Each number is 500 + 50 x the weight over its row's rms, rounded and kept within 0 to 999. Layers, rows and columns count from 0. Numbers have three digits each. The size before them is the row's rms in percent of the matrix's.

# up: layer 4 MLP up, 320x128, rms 0.107, rows 237-271, columns 0-127
# down: layer 4 MLP down (transposed), 320x128, rms 0.0606, rows 237-271, columns 0-127
# gate: layer 4 MLP gate, 320x128, rms 0.11, rows 238-272, columns 0-127
up237 105:513519511476524457504515544512504617491476554474498433510498441533559520496488500502423509533510523526365584543492551541406460430440460575469474558449560566587411550516475453546554506484532470501446553589519479467444537498560495504456539398482536496499496454452556615467511546545595636495485517535517515574480506526474475530533445492525545408519370435489524451515561519649517528463508
down237 104:520535588544500426517513483533520516539481518519487511486539442519530457448469517569514480516481541493429561537593560548536448436391452559478426429454487578624505545499491481483554459544442451474473444465444357542502578567488491508431463479464480518432422585396525528581539547532621468526379512472573476507510519420484520549572562557497502489548506420477544496455577461531466519541473
gate238 101:506486428543549418464547420428519577529489528524582550548442522511584497482629538524515503519477430622512492516485541513472542473515507469425502473554471518464556505485550467461530515520428588519482503480491453447579460492546455562512535520410416450490563565515453490557458585484524475455505405483518470634617577561482448548497408469511535600471491486407552572543416472507544516512492
up238 099:495467289457522474525463518501488537570528482489489521509440493465397428524555482495493463470573454606455502431509493441502461406457540456494552574476443517547499526482496523549472558471479465476389512559553519460419486483391512493575453548492512447452494538446536518481493450486426440426406527475517473515478499529562496465427444501483432582387431476555499578495465571482539479592450
down238 100:520545587551477520502552522458466423454436510505550497535454503520506505517501481463482526409513500468554494507518507529432484507658471455486459524573548540440593563509542512579555558481493578626479470400416441511529494503557549499456574423519473473542469543452492529635410551560438507502535460430474560520509507445507409561508554518555541462476558445461501488468433451453606419479426
gate239 100:576565544402517480470527381559517536494570495516495493433524566465470508516499402530499399429460425508448443465520521511514450451487565544538425431542528478469519505448437382417601546515523525405581430514566467521576499451520510472437465547472458497522444497421487542539501562489570511487514567548478459554510492520512539571519485449423488430570454473521479496547481562474539451656434
up239 105:489480454647513465579464432539511456549541500538432551407600556406501477509465437583446467498557474490487480459526416521481463455539547471483532507455465522475489445505399395567547556490553462531496514563537515525536444473552640415419520500460554520421476401513534542623545603591453496533466498539459491493441539458464486528555501552529532496487494498511464460521471539514541438570470
down239 102:510525449452482561509506448486460452458521558543485527507509508368485399525474378538491463507525531535447447510519517465463410493418464435453502503544419457485461503473381438417535584520491572510409482492548497646534495571452541501482501487554540547471479473497544612500534513481547464514502511585475436452413559428516444555570508498533493530453565427533474511579421405479558581504481
gate240 094:519387521490437469500521503470518543636536561542467458497498524534527571490537457465452520567495462468525515470437406480434471481421528529562455446465444556521403435544461490503506536524500463535434424442437493504462504405555441512507546418464518506478441469460411541548409525442527469526640493448574482520487544476538536427519525597508605458576476492479495396524492483493578403445441
up240 089:400500578520589468550466580455490477443404488452515438541453505537639497485440514448531403547483448531446503470502587593479477504532487519502456522467412440522541550431563472616552509563517519464469485513481502576490529568549550617490440517460584476443557574405546476549503506507450463574555557497554524519512484561478493584516577421538480499490505468532552493606476507504534506530578
down240 092:581495554579590533535557511551481526374507570463445597417450536513498494498553488504473498406499470441478547498477501410508553528557449532446598529549499453457478495385543471496490556359422520479477526414431513552516533510517467458512492544504449488519511552552436462514513575565504625580429479563455489467489479519515461502520471501444468520448503579460556500456554654463516531487534
gate241 100:544488540574547488558518525479526491528478490540564538436586538475550522589504507448452472571525440501611373446504481529575528510459552476467467496481504556456533498551393547493517522542436553563545486598474409477525440455486437531493456521484538503515534509496460396551557568433429426417469485422517494465433450515512554623537423394439475509542533549527435549550461490453521457604523
up241 101:504459516486482450497488541546602478455491539539495465403475408440556517508441476546545507524471501415428626481420504477541432479474519475479540469503522533468403481560476516446418536509476449461536496522471518563541524555456540554476591464621526519534563549503395529437546499521421480464455494503454477545528420539478533598560603567582491492591540417474467587457517446617550477512517
down241 098:537413524465618529529583496437418531444520428490599464504431516514470465572559409486461489479507537433523518524515514489459503499369441458496481517474470471535548497442537558455423501440492519471479537524389529419327490506448534470463441493428421482493512485578555471465493416565596430481521474473559454425514478544536458442445465515385491567447515498501513524538538551507548476540512
gate242 097:523489438429412461510490491406483508466431551567533500418463502492563553480477507472518549415533476496498525497506475472468622547422515470447525499495383436556505524557577502522385478519510431458499432531558444363508485462513470406441520527562499521476569578509522490513467535515469488618510455556464564575478512502498520523589485522528412426454625443494403548504531533488514523595505
up242 098:506487553536452495508481523525448511535486527577576485545494455458513509507530532572530584536567555481491493459480448407566495485526495425508500482520524425540575477534572371603522436474539441459532451574489555531582477498512471482351519488515537535462513463526474470498514486532469500553482454441569587506419525511537496536548318567514445525438511516482449474429594481528607623479498
down242 094:432500469484517562462507473537505428545536472431429507490541457571495441473479464576558589516450540557472448499525545634619466512525510523449523508538518479487540515505521469446417656533557560584506429432499473482569513472458441578583500567543441540466459448519389528534509433585526431450514532568440497483537423474517556396455561480438502487573478469536461559493482516463574496469503
gate243 107:428410553444571461522579549579551431592543480463457581512546576536514528517458415537530508463633470485463583529523537434431534535526603556457509398419574492470536544584493554482488504582563473525515569568542423495442510499446468484513489429542437451476518521470409481404583555521453599453475515583452492487566505515529479469487487491479455520510472538514453545441457489496550448496480
up243 109:514473504499446465551495461492537518463421483465482505534389514413497542463549448507577463415493509537456596557569513462496519487462491403442480502468476543412501475556526484523590567483490467509372484444414508344432519475523516467479448454468521467571440500384450550455555503491467498558572555482487487433460460516470464455440497492477506418464421449457440512483493453541575448528350
down243 104:526511435549464458482435527439496465466461529486445472565491596421497408420538533575473553593493486457555475573500470538469522469520562509501460524462539487480449499484578546535554473412459566546575508444527437426507433511554553490529458528424531481444436449580439341495458555557489421479472418432538470524519409558476618508505542505454506552490568534521511544514417414552533535490448
gate244 101:456562522503420478455505573591496455495481477520492474545446515469517499503607454455537485528573447475468571507579538455497480422446568440527590468573480602536525420556609524442523511529489477503444525516506470509447455460486579590516487560577593470496381433416370555544523420492433453607524551512438470476550503510574470543577523535513471482464501494442495491490475564570459531476525
up244 103:464430524489594509500474494401467464607474546510554454565461486522492525523546497563590518564505425494523455529529478584461582523480510510495456539423466434464495491623447477502571483426549412522579569435487464566493522515547425488470562573517507475502522498538493474592502524533535576492512494474570585459515372543495584458433442467456403551547444551573510514533520375478539488491437
down244 102:490429520523562496480512410478481490595488585500586548467551533451437514465525491531546482481412383608502460553508529619423513494470537550462461537529541424560424509535452491484523437416557461513574524450403430582461515432491445492469477509512539510498576512559486436481531531462614482460537454495538539485504441449593511505433389418451459544489529549509513561605512459530528545535523
gate245 100:476526516536472580509523598464566492571544503437490424492501545506503553509510443475549539565586615495481556440507435523460457508567422538507427446443523488444496532498457539510497506361541501524564560485557540478512501464489555463607446513484598557580459411516510565478523448428473518486473511598509555470458479431450470538524486368483472533463477529343526500524440477536604472467487
up245 106:503552495483446571489401548520472439452588598525492463544514467519534562489545522457607448529472535487624488465506471506441474525562488369473456434462486594425487490542463537524533490418466497456584585498576634443481541495564509503485470376534555594431500561477531523460569516518492501506496569543538577467408573474509508459499492554560480402479455541522462506479503441476476499560497
down245 107:465521561508493534532466456490542459456523461492564397566502532461533503516555502424403539506503486502619498473501467479459500515447555412500488446457570537427537513477514523530533403359437450485593535457546555462531469566558543550483380435492470521441498488590536507502544486494483535622469564504562545430415619455548524500527464534527431396488432519542469499504451479483406459519459
gate246 096:416562665480484546536553476531451516482527460468483483525601488562491468475552577577488553584525488522424458403505469592451517445562568526505514452455510456503527506552581555553510513479478535569493496426573542534517369560490538576498521492482513542390460487609437597432541531544541483540587507528435437498538485446535497508539423533499578504454487561486555478557489468515541460464519
up246 103:450471533533445504556590507545497521469412486500527464451590532510458400437515438514480538477513507530506452460446480464502451510511429443517473549513475508512419447441410498573441471456535554430538506502530468522637529508465461497508469524572545492493536431451412439625590535539539501503571570558457550471500447534480523484492641526451444528499467397518342535521435448457552477478533
down246 099:465521498452518446503552425484529603428441518540539570426485533422447402519526522453483456483550541482513437486496496476449456475388370491544412591519459510435485438464513509586564388522574493468540454575555527490558561455498425579467430526481500489527482528457469512475569472588479435524502506445446564550540500455512493532480515589518540523557419552499482523420494541399552408496555
gate247 097:528461533491614508444524401477526527516432518499454514441495457461454462540509524537454490571477529532528367446479524471543527452357583469428422450561532449575499474494523507471484577477489496538525538484586492469530474423455490559432457594526464494429530515506528465484468567551480604417561557487488421444426547501498561520428550497584589460461366495548589500496524524512464547498514
up247 094:618495585457615543474463406432552511578465529462565592394527471512480492442447507473470534522498524514509576464600533515521489544527483476524504560475488548516448499500500449568520408476459520459585505549471526486560565587477496455526502463474549476499524583534467481485426511600497568478464608445576436450440526465423450586478471554476615478533461548476544465498612458489447449463491
down247 095:486424459574390480514540587497398499486548509515499396479513499463583508461448548543586487573520516519523510540505501420461485546538473464566509443512457500466450487526570533581516480484491445475472538479432460486505402552515506445548525505425460465580522580469500570507541393505463415491526388604398422601546429497458558454468520500459550500565547435473481454423495466494569428560519
gate248 098:476537539464474567426496611533430512445525532532497408523528492505449472524519455610424519587566529498332479491476400509493489466534509583529472527488541540562435507454572486542574544506506601396506516499488500603467430516528448423481492462456499520499502405536572513467530531503553457495472405506519410486586432476520449544517459442498451533521431480517522615432473433476493548502467
up248 098:495560479422576555416496454505397553532535514499507477470538449455510507647514520580454556480500532519412505573516445491553537486561521456503479511510567522602507531401514487533579521437472541502467491607456500498612450431530492443467536419485480553509547555524513415565463534493520626410447451550534461461494415610517432480603491494533530473484449518539502475453442469529479524429497
down248 096:441576445492570467515510403449416549473478590490500531487484369449519559594533464485516473411422478514502440538608511491598476589482476380539448542542503410455520504428473501481546476478498479521490425509512519470597541559521508510471557428586415486502546503504518518589403532455507594491582495594527538477483487527496443458552503495489536533439595496460457501505504475610518464505475
gate249 104:547450520477585470339445523550526418530521480548477539465537586539535446429475498549502516515368517581478484505373494436481530501451482541499427502448503506503470464460426455534555581472462453525532493537487475478537542471533413536473486474575481458376395559497404447514422501473509570456478547516492485438547506416553544580512450466485556485455468460442515517491500507553470618459568
up249 106:536507510431522535527530504475476476531541536463491503482540496518474464504493510452560491590452544550573485475396430494528542544549497567565463604524370432437460474423532517497440472447517507535631528547586511499567469529622448475538467488528486637448442497383480510498515453579506549580468536425415536523467470513494525539544451436391504514512521581506501414503475554469501471592461
down249 106:522478487470457459567546477529530538517478470474401390537494493467523461455527430480578494537436462579500453474419444528535562459417535457488552496549489538519458473511438522477393394545497437519539443471471441548452493459591496453502421431480564464430584532332507626424506424479476473582525531396438507459576507446554518493490478442471520497464537539505500482497533494543515540540583
gate250 104:417447535395497380506521520545452456585350554509504484543475465492536486528418612492413544564565437530490503417486516537493543535454594501510524538471515502491561417466526497504534494495525493562415495367571514499475520518555388545497484495563512537538473465556552453510473487473443541519460464505515495521526496589515448543522505445548507394593406586447478481509506451506604481478527
up250 102:516408471517457476566485450482448500500406493567421497454483465523428563435566445500596509561489557517495525609587585529561511492491498502410348489573434452543479522528560535475570492567500417485544563507520515520464517619442499498472491482506595510515440420486546547471522485493558524477488403525408578454533436464507497555541478530528497580508502462545509400487544386535532500506519
down250 103:535464514534503406419532436514524461541527511562450503458521523555482517361492421511495523562486546532496428442481504509520500495419445502446483524566537517513483440385534587475518470503500552502517472503588464566452558493508417567500449462606518510408526493538488563480536530445467565450498466476423538440527435498557482613580615440560443511611461525541493512369509407470529523480509
gate251 102:477591546437443448528457611591497497509456457481524480386527464548511528546460470528527507447417517549539537585548477537443466550490509515612415494503564492525512501516439575611560586446515496371547456510486541519474472463517415497567592498577498456549528472498508514427566487484467513521491535484483416567460540487424530534473568368515531517494433566494496473529496378522492562452488
up251 113:451483541500537459618469574569409493472494497540484461389435474503441404483539532512483600471506516529505592473535540476516520454462443464559476407480517487466543461605454493545472519503566446388486547391402530428487530489484587423509568494429420445492562459520506509365608520500503517490534498513504490501453555448523577556447495491530472523463457544447459586459460462468478520437536
down251 105:452517458474497471603382546475477559562518516482512445536505389485510439476466490488528527587564491493576565556539493535553561480502502457488478541535531523524582516464434451502468553478412498467433520443443600479499534525494489460444555430374437492468605468517422577455507429535576623528459524478578448503489487559454473533555500540426405521524463562548500494416456466488485504386538
gate252 098:544523488529407542427481534495476527464459488424471524530436523418501518536418448511593470480525565482509521557581443523485462613623501586550566475460545480574512559535482437525497443537494521452458551501548433570522512569534568480526599484506481490532530564541578446576604536540474528511583598467484499375596543515463506510451460493559527459472483517541404538549470495484539512464601
up252 100:503535459556442449576453479493534441536472467441569563508517506500539457501511501434528462521451513567535489626539468511425508576577484579520568505451559562476526477475490331466520485518489496548452543520554469514509569488523507398473528506556480545415456431574486465400516524502524534570547611466565564451586520548523438502518441482500445511480465583508408633469560442517577498504513
down252 103:504517482573499516503477516522603517534535540475513509465535500548460578469466511580456539582422490445552484491605464516505548509425462481419458416468547549513433496463558543632509527507478509447484475545459529479542490375481585481573485568564382502464565507464495571521497531502510576444517414528525470468498429539397502481636484493541539392477500523449525486604580544450492517421520
gate253 096:428461457549496457479502525483401460505492517561561492500397481387517536581517543483498561437499452495553496509513542459548533463393508539503499502544506532464551500611501496468526442436540482535490510494493564438601425526434501449484510460529490552586367528561525597456503521561439499434416482505493480465578503456412485563430552501426438528492449412495546513420548537554609559415486
up253 095:517540501513514641474610387547490490518423479456431521560560410496489493530407465560485496484554474540457443433526519450515400509645530537498563529534475533509474468484457443474433539511518427547454552541520538550592477522486504510454532508434552459485482549407480602571449458496548505528444488467437461568495441643496511488522422467429515475544554456495418448480522438476466518529531
down253 096:517493518474552526436403555483520538414481460414458528493499480592496451477528485441480516514488449447399529405582558524463478455432506529479457547541487515513478525474596454471546463484538492428552518498466529421420548616505625469501508475391563533471477525530490446500388516509501506467407439444466426508542425522398514499467492442465474476562543612465568587421566543546491495489469
gate254 091:483592436578570547458561490458470421564470443451489517414560520499527522510471463440472545420491451552538508566445466499426502563521446554478491543486401517468459533506520529437494555499505519459472412489556553417513519572509473506529440607422401538476458513511528569493460533493508541408502514452472462495447472470506503579595609407487496436507530428529588510522508513392542579392442
up254 096:515460534425455448435474538520495588473495523616481383562418499515491577420514642449529524536482458483470517554544480399595491412561534483521474463525562462549514479523536516525547462445544454585520545488467515540553435495497581468573555475411544482537518501505474460484524490439519481495481360541451533520579482526497494521447362572505492572528565565475470515498555455494504440538577
down254 095:537440465545534483386549497535461510561457568523436472493475522492524581436494544465532507544467487511523426517518434601535524510569478519405524489471470456587564507412545526468520485507490539411431504520482531504601538502418496444582612560435477538407418486510486476492460536498564531465436436557387498457620463518540601533577460470460516465405502509563534539457516454429567484456499
gate255 100:422569432609506489481448504526550516513410583452470605462484463441495519533517457522521612501467510532506430496512563449476465461503481494497558451469412521618443540548478525491484481478390500540506501522564501478459547529376440527498457525549510575542512487446474513579458538540580454555497505458572573521440671534573527519414459542480510535451501494526451523539584493478412456439512
up255 097:466537484402442455534490498556527565462474568433479467553495513472408517510508443544531475553481461562595392535515526449523545466400512566550461452508488623516508431473481464430472463596504550573518486481624527530396514545483505493598422530444484546513413405488512556469459510584486464436462565490597527564552504465500410538505491529497576556431473497556456497499433475500503441537444
down255 099:541498419443419521547531491451442561398538568448514554507446500489488467504509475545556479454446499451524518514436515473479550535531418523528445458484526490517533475498453514566464485612438492525497528440436537429448516495539562478418527575508412514416446518534482535492423458425501580474406650519540499518484478507516598468470574581513579531465470561439507560512533361547479557430412
gate256 099:535535541503506427573489441497492547505592576494503392533492438505443533533466605437498514470452555417533489431554422562444510502433533472562555475389421571415471480527441519483510481470504552525429554451491579493497484445561511597565490584452518527650472437471528516467505568461433486556540526371460534452520484525518557545497564493505505451527490567442587483410507481516498498500472
up256 093:479483560541553476606511476445435614525561567387559440502441482466590546550469548527516463494514489543434548494459456511441542529500421544615522592423456563420539492571506473525479534439483543546455494503456567428538526453489585484493392545481537500631535510450502463554460502513371539484533479498466477508523468441523395552527510490483491503472560573450493388463513511544535521516483
down256 100:490593473510484459492423510455383536586482475413533481456468417472534449531475487360555508492464451486532508477501470448549498559559470583449462481466517560513525472560442423483476528437496465573535426510457482385531558433544563491463537505527403543510510529434532459551566425532463531609519454537528479528553498509466433481488442482523548559517481624471496387418555545424500510581514
gate257 098:469550441534461539559488551518517588470525523525545456481534524492535460437495407596559552567528487448492559554449460575580398410476475545547593489494616640515538517550408501475495457504456558493520430537551527589456483398435406449473514438460480534481410492515515464503487423548518434529567485456493411488503512539455524561550422515478512515607477454530475449490575526504491532511479
up257 096:511418417587454478564518475487435536552532416572510510569510568452544428493498470522508554534534494452595466562460395482583370423519509511510501449500552526458488506588410502526436443431492525491370386474516559535469482447412428459542431485464504522563482515458461405487573513604459493554505482452444434441540510502517534587533508540493510519568475466519443467456463539477487501510462
down257 096:461519503313481498512488548552467524528461494514583393485592523606510532425453465486636525500499559542516481510477525512546545474536469470449491477520529556523528528493537494488537554628467613559570558610417558459537480396422527524514477543520493489506473490554551543508536470551492481497544453522493477453475495529449489516501510587525460533521420538520475427578613473491479532447402
gate258 105:441463455457471506446540522554447569548543425469524470496531493378447448503490462568503510578540496496454561477484458532609509473510499512500486427468466545371472348512466461401436473476483494481475436407433511458461470488521538562425530604434498405406541480550498491500473474502396485456550418523413522589532556431572473547526495534521434448502508501514514565498527488458532464433443
up258 102:467524503511423488432492509538481560475538526535510490543449454466502601555426575546509485514451541510450355532456462445496605560539535519584533561482490496506455453490429527548417558542508539489452520437480438548457580452564505512542483487522491513510529481586438629530489485533402595512549476534537553573419469556544515490518541616432473528445520604575603535528503515456487474571460
down258 110:466422485577429544457404443564545557559500560620480517520528435427462471504500450520456560580524526544513514431383503529520557466539566577501527523518520532447486472546405546544482461419550556451504506495493513470485587445561525515502553559353415515475534502542572526577512461438484490448538516592492485610498519481587499479427475509470528454469495532395472462438432557475494554521479
gate259 103:543527485530453462484511421555518454471468541510574462497566414520353530468502534433540446512546578413469434552500539393476384498439525525479494551485514599537497549508529483469553672538555485487515512424584546381419508486486490388556395421513580487529478503476486516528474524465475443511524463397530496459498521492515448499523541516511474480495494557531477513493523487548463414460422
up259 110:469498484518467564475564497436539508552446565435439453621537594548623390504511545486450517483594426531454457508505436546524545514597542501540467506434509492473492532542508538455494401378470498458467485564430485495528444434494529529483537590511485523467507466572545548577483516429584572540596533573511450532521509570557582552558406485489493463507454416432458510462453462504485517515521
down259 108:506456543510455473555548546477523486502534511477487543557562506613539503529430531495519470527631475434512555528449423528458478571598553495525499480534463463504484504547545471537433511429481460515529458541513511427475473552547451480544526527557598542417449475530574572653523536474515517524581473542418493480555420595471488494577383521506476411489551440404538518498424426410453516459532
gate260 110:469474535544503428589610505561429467572509530468449499527487488527572470482603562543533488533502415435563498365523494507519523474574453551439496524579444504588460481435504491404558502492403475487494530601457486537557474478507527441507490580451441578508531582478574467483523550458614514458488565537524476523533533532471479583529510478521475455515463525449471419531464437417379511448433
up260 111:499561461574571499495472489471578513514468535520497466507534559475500524433533463458573510515542493562451469593505535524532573514462613354467450403537528456464564496505520483521542501519580568535497483408513533499558490419541537563498484490488538455485454452368462613614485512503483493555484488464458451454534595439491554416478632483465565489424553567517526464471566492576499454437515
down260 123:532453495439480439581516502464510460543527475489434583590527390551558450544497579575449453618487517372523507367489430461512490540450405558495494575490501590554486446444510513485483482534468457493481457548452477427483530572487480391468478506517481558501522517543603482481511549503503469454514482510576481548435463534419522550490385502633437524550505507484510570541518440497481515504432
gate261 098:503579437531612448487568474487587426524492464539510473497447459494571494543490509474479491467432505462453438531503460499460564441540529497508578434478491538395464492511450437517537526443537547396586519530441503553409497570546488454574507544583536403494599555499522536496521583467499538494444458479473520361542544504534531506567452517503389437504471577543586555443525576492421536459561
up261 098:451473485527541478449560579469502613392481476554506514516448532579514508447430559433502488518528483555485535521509456588476567462563440534453459471471471434462463603572496435500423410481502482496523482451508488437504543384557503570534528490401457462558570491531578529480443492475345413482468522529593489550590447577545463535532556480503532503469487535474473492525493433553514606446478
down261 093:537429470517432463497495521568431571428544550505515480433485405520404488473539538473416522470548511454512566426623418529466419552501507491630457474477464495406532536412462445588422403507488472462473495534522467435483507553544562516503481592531555558438462447529485499475476478574512442452611470501560464488481492489425508427567583515462564418483464496475486556497443492465491511471419
gate262 095:416498464475477521469471427509452458484560481469468527473510560518459439452506594537537616460562417413581530509465546455454374441619426539447507460459467488542530483526489476557548475558473498466553498503566522472549531491594457456533422564470547436447428548496563458554449470547482533534489549425522519445460468579395516581511506436479501476519466561527546427564516464531371500564532
up262 098:433477484461484464544496353520434469418534484463495524510537470456478515532556536589418565452450449391509604509557514509513355595538489552489532441498534411546532426470491484570468488453416525408506508434471524592580533444541554502430459540469563569525552462511488414569517480533505451526471532444437474437460433507482530488503488470534454424585541511486488501506487544552427513521577
down262 095:432586509483529447497385390510495469456427491577517499567531572462473461387492527659449550543527482490521524491615479559560454581491506537468411485511525507519505495449566414529488491555513547551527501572455574428474486455412536475375497535518437449552416431519449507538524522541564477437498423467505486499473500521478547506435486519493445430428539467460464499546467533562479520458578
gate263 103:534473479543463477511548525567499573479552511412537507477528447503427520537574534482440482476555566454418437551579475472483429550591521535491487629438512508474544568554479576472497470472482636475443475497452428431407525444592525443456479582496613484448462522559497436539375555500492486487477442499399457510482420531530507463503553478491575580512520436495506505575441535447524519462472
up263 115:524504582519494499493527516437523469422399486473389502539455465556510481575442564516476514544538550545470552459533509485526473383444496453559505425516450472551461480437564418591478494458466460573503484493405445535484452459433414503455495432480543561584549441506536597523513505429557446567624532424580579563507468562499468577511438488484503415524455497545497449457584538524480455486546
down263 105:557456542574473543461509490533540518461505474604531534579481445477504506508463549523503502554480536460433450499596461540428446430429444517603460487511500391569535511442484499551497467493504487543493523449598421499420490496426443542408423539483630555532587571511540571522524581486522488513577567466488546525496509581481415551538432454464464466487421483469558588399545506484528517470578
gate264 108:421584561593513470443516552574406510532592436491472497485490547478394429472574451528425412536508507523530476475449507475506489436463583461558584464558485385519450418436569514509538488516520590450473538488474552516532453396571484551404517505545522539432476526577549471595584456428496481551511539458462563455580607432521523494543515450466520476499547526514502560524453509485501510492459
up264 115:451528511549537526605542484493497475508502481404424576525552520461486389456510466553462487513544562557510484492473554500521511488541488507383495501477481510560495546494516542510525549503413421456588564521464477451502595495492519423522531581459467507492565568542462485549454476499459426540615510639486568479461552552526524548436467464457430499527539406524631571552582570555465550486407
down264 112:509572448543545565609558571504522440472508490523472475573510520536504424455502372438544543554512533544436452461448498427462505570476445499427517566513616533530523477569482605513514510525426481444513606567489532480507503511545517484557484564525496444514498515496457652510449456518513454482587503523443551453460481560519571452447355503563456557586493434542486477524463477543513473490420
gate265 106:472490460517517553504571453470549385456530543520358415405472431526515521448483479410551416455536476500431454453496492450476465450561496543489353451524537508455494477469473428547454482607505551498612479548571452459505518497527513445510589536448557494533548499460650479536430490521568479452452568500520511528511502558439523533484491439477492399514565488478521453505540533535487596502547
up265 105:317482466514580511544573495519477476521477457440380517535542551453475545582582449413537453535495565505474477516547551516523549535556465442585510477467571569443583476551500425484491455530543503459560522527468503470525533452540505566530545521467526455478561475511560431554535528491505488482606471466504498472515611515540536508465490531524531498433518605568470400565450510438612486395506
down265 104:479573504479530450582552548462483466445518479489538572572542553509539503558484575411417516488466530505543583546566491487559626466494494513443540470494459440492485578551547501467483551448499403548439557444531422597474585482507461486506482503490371613496443486513358463491527465505497417555469460466527582547500520420498483478561464467491513547475483409439464501485480557457530531427398
gate266 100:514570417433543476501506535528469497452518513481541462460441558497435553512489433532530472495465537430432568577485494497502479555547523550450497520541448527524519540343533520467488561501594514464549470524571541435460513426406443538525409517533492408474598558401543628417544446554493468454512445558550514496492507476398607515522585528530498463459488591556503483495439483502530507551411
up266 102:417613581521581466521552479506626427466470496467482540446518545438589589474449549469571551448469573492571424524471459534379502537435460519508443447473510480450562491483487493448455406484448484436601535438454467540471531538481533434483526445561535572533501459504510368462522556393520483548512595496546472472485488504476448521536516488476540541488538600510494460524585495482528479580491
down266 098:412540435525541522500432573534504509489476586448493549479546553553473511455587544495626539455495583529471498508494501478411511503450508490485520519476557532456526417456439473498486475468403522453441577421536416536491557574477586367443526494505444542631502465514482459479465455456453533615558550488493480574453551505545373503448514548400505537405502557498533514499450513489536469481453
gate267 089:579492504526503535545508567485496503531564584525554507499534525465536504445433436407375515454535435495436533485537586452459453576545505513514481564477548454526502477406499530557518531531459456529455431514482558474518511467435431490454467568487431430564404395494497587467536608593545584499524473476403469574554557597513610511501447461484470535498508481426483479467440456430522560445455
up267 091:437467549481471496500506435509446435531408361481422417570450483518534492504482558500508496498567571415504477512457488515510468415596568592543478494560503548534517447502490478492460499504551522514482547447442468506464515526514452516564559485488516581467579508459438451544417448393455366520565437463529562449394482462458486550464532503439605461429496517545547506492381478498494471474598
down267 104:462456569567490493536487489605481547496474506420424541508502466569509562464434568497471529451571501453519518543497449564474465434513576555484427499559515473429531509508509476466444519513464538443494471418561486507500523471530377517544498494532585593460454477486525458418426421476507438473477359459508502543388460559571497535430440526419615452468513524502534527488380513433544558420531
gate268 107:446563586485496530481467513610561480529448513504502520573445572534446477516486507518453546508459454445537466539542538470505454607428572492557542528430609520465444610505502490494516508441567430467577458474570516420506404445480476521527478540467573410418458547474461420526525409464461486411508495455534484455537516420532431456497497530548428478438482558416496419398479481539488484401537
up268 107:401537426604515420576564589423565509497525455456558442485540458583460515431526421470433426518477453502540510402481437539526443544529452507416423479522524507556456564496396586530439462487449565516577514500503479487475613448528460593583508607436457579529498529493574508445493530473502505479558514468538476500545517525497495524445500524569447502519477407520536471563518530484584462459468
down268 106:441449505594547475545487501538517457440543430545557457601428431532475532481540573404432467514439567459449458446487445547552369489465527525495556426594510503521534522527423604515460450502464578547525448501533466483441523536491542589439467543471458602500581395588597552495547539462487452531560504491502465526444506565566523500509531476588508503574433433526496496523553462523503515522546
gate269 102:437464503476575534527531537612489505552505562448468500495458395442516507531572467494547546465462520512534448417443482402522610444436542540503498507508525506449415417506529501462559510479465557534500537432555581517463557535493460384508462526429479469454452500536457471555491416479437499501531463521594444384521568464558504588396474413521540438551483495519496564514579436478420590537484
up269 098:496531553501560530532551586577554530501475566461432530521534485521444527486546453565530535407396529530549413435557463366477607434551550546594484583526566459465496446521580516517586508497414500526507528532565436565438610465480487421526465539498583566436499531490504407484520546539447520495499515505531506534537576524540442552494496434453501547581517537502493545495586486541498567567457
down269 098:489424488420573520589536538508496486415455534510459568538483450508542450495578501537512450489409555456452486354415486488506492511411497565401469471523491495510537475473607431489557555520414533541439470488498519492453535491445506494499497533449425426493496436529528527500493357470485401503455441471505482487513531474525466560418543425555499434577461491538448535514644486451446540592494
gate270 103:458442517565449471559597457535466448494531583432399547506545433476435436484545443501521586515545499419604521495467534456541448440485491510460457433543534459400498482505455532478478549509536478530520402495430475541505518496564542509416497564576524532443445482587535485497515545539482523508549427409393471611526571456579415514478465551539453385493532533492549596506544561511544472499519
up270 107:461499535531521527574475504485481392526641433543551524590464483498482539499464461498519446405478441529562496515509387582510505495543415466492552435520452498447480464507572497450473433527453501449416567486550542497465497551558390501445548494481540471491536467477393427474501507408468508485497481518523537379537558525451610558506543463471595656464485509549489459513491447512519578470522
down270 104:498411556454495462587452528522553474593508465483543540457459489404484505487520458471400418458482442483432530535552464529495556493539394486489521418538403480411498490476555480504443435545583502522482501401507593393485468471552404574460495551531575484458595528446529455464517564421423487446548570462536426422463498504491512504472550440519546533407496483448429423456497498490495550445503
gate271 100:524589454479426548474521447530550562436539539448405509428425526514484619421491617484482544599446522517510532517462374550521531569506531554557557415497477513515456502447470475522481491501466534466577491560579451407498464431493497522553541431475462590600459546521499464465518531595448511463433438446606477524597485546423493564480546472452459488465467456463507481546518529535460451510481
up271 098:475461458384448579434488350530549473484472499432500514529569449501494526427487508459480482600548521367532486412492465472564470429498490512557575555466536431493491408504486449561571524553499501504570512448493499395480588497597486463440484480591467554486458400537442535547514472536424468524382424466475466459511523511470522488531499490570492434505472514552466612432512534493494498470499
down271 096:401450530506546489639386516506539374436478461453526503536469494484555490571458465569488441484471481450590456459550545524397524399454415508513488506584466535549526501564494561454546477504545513459415571552513504525482572505397406452469485508505468455441564364507499453502468535550439493525583466523508493457475471424547491457506514497517413506481601497492459468473469449501501543500406
gate272 102:479509448403517449483524438530499478525459501555564540480425502597450549501498562582393525497529447469627516425444542416639432477380563507448614471559503473546455584439565448488528446484505459504433448525473592487545511520479472527484407556526467486463544576531476572465515440519546411458513496471476444486501501496515529486583426550441463442528490475470483504476500571446508561486530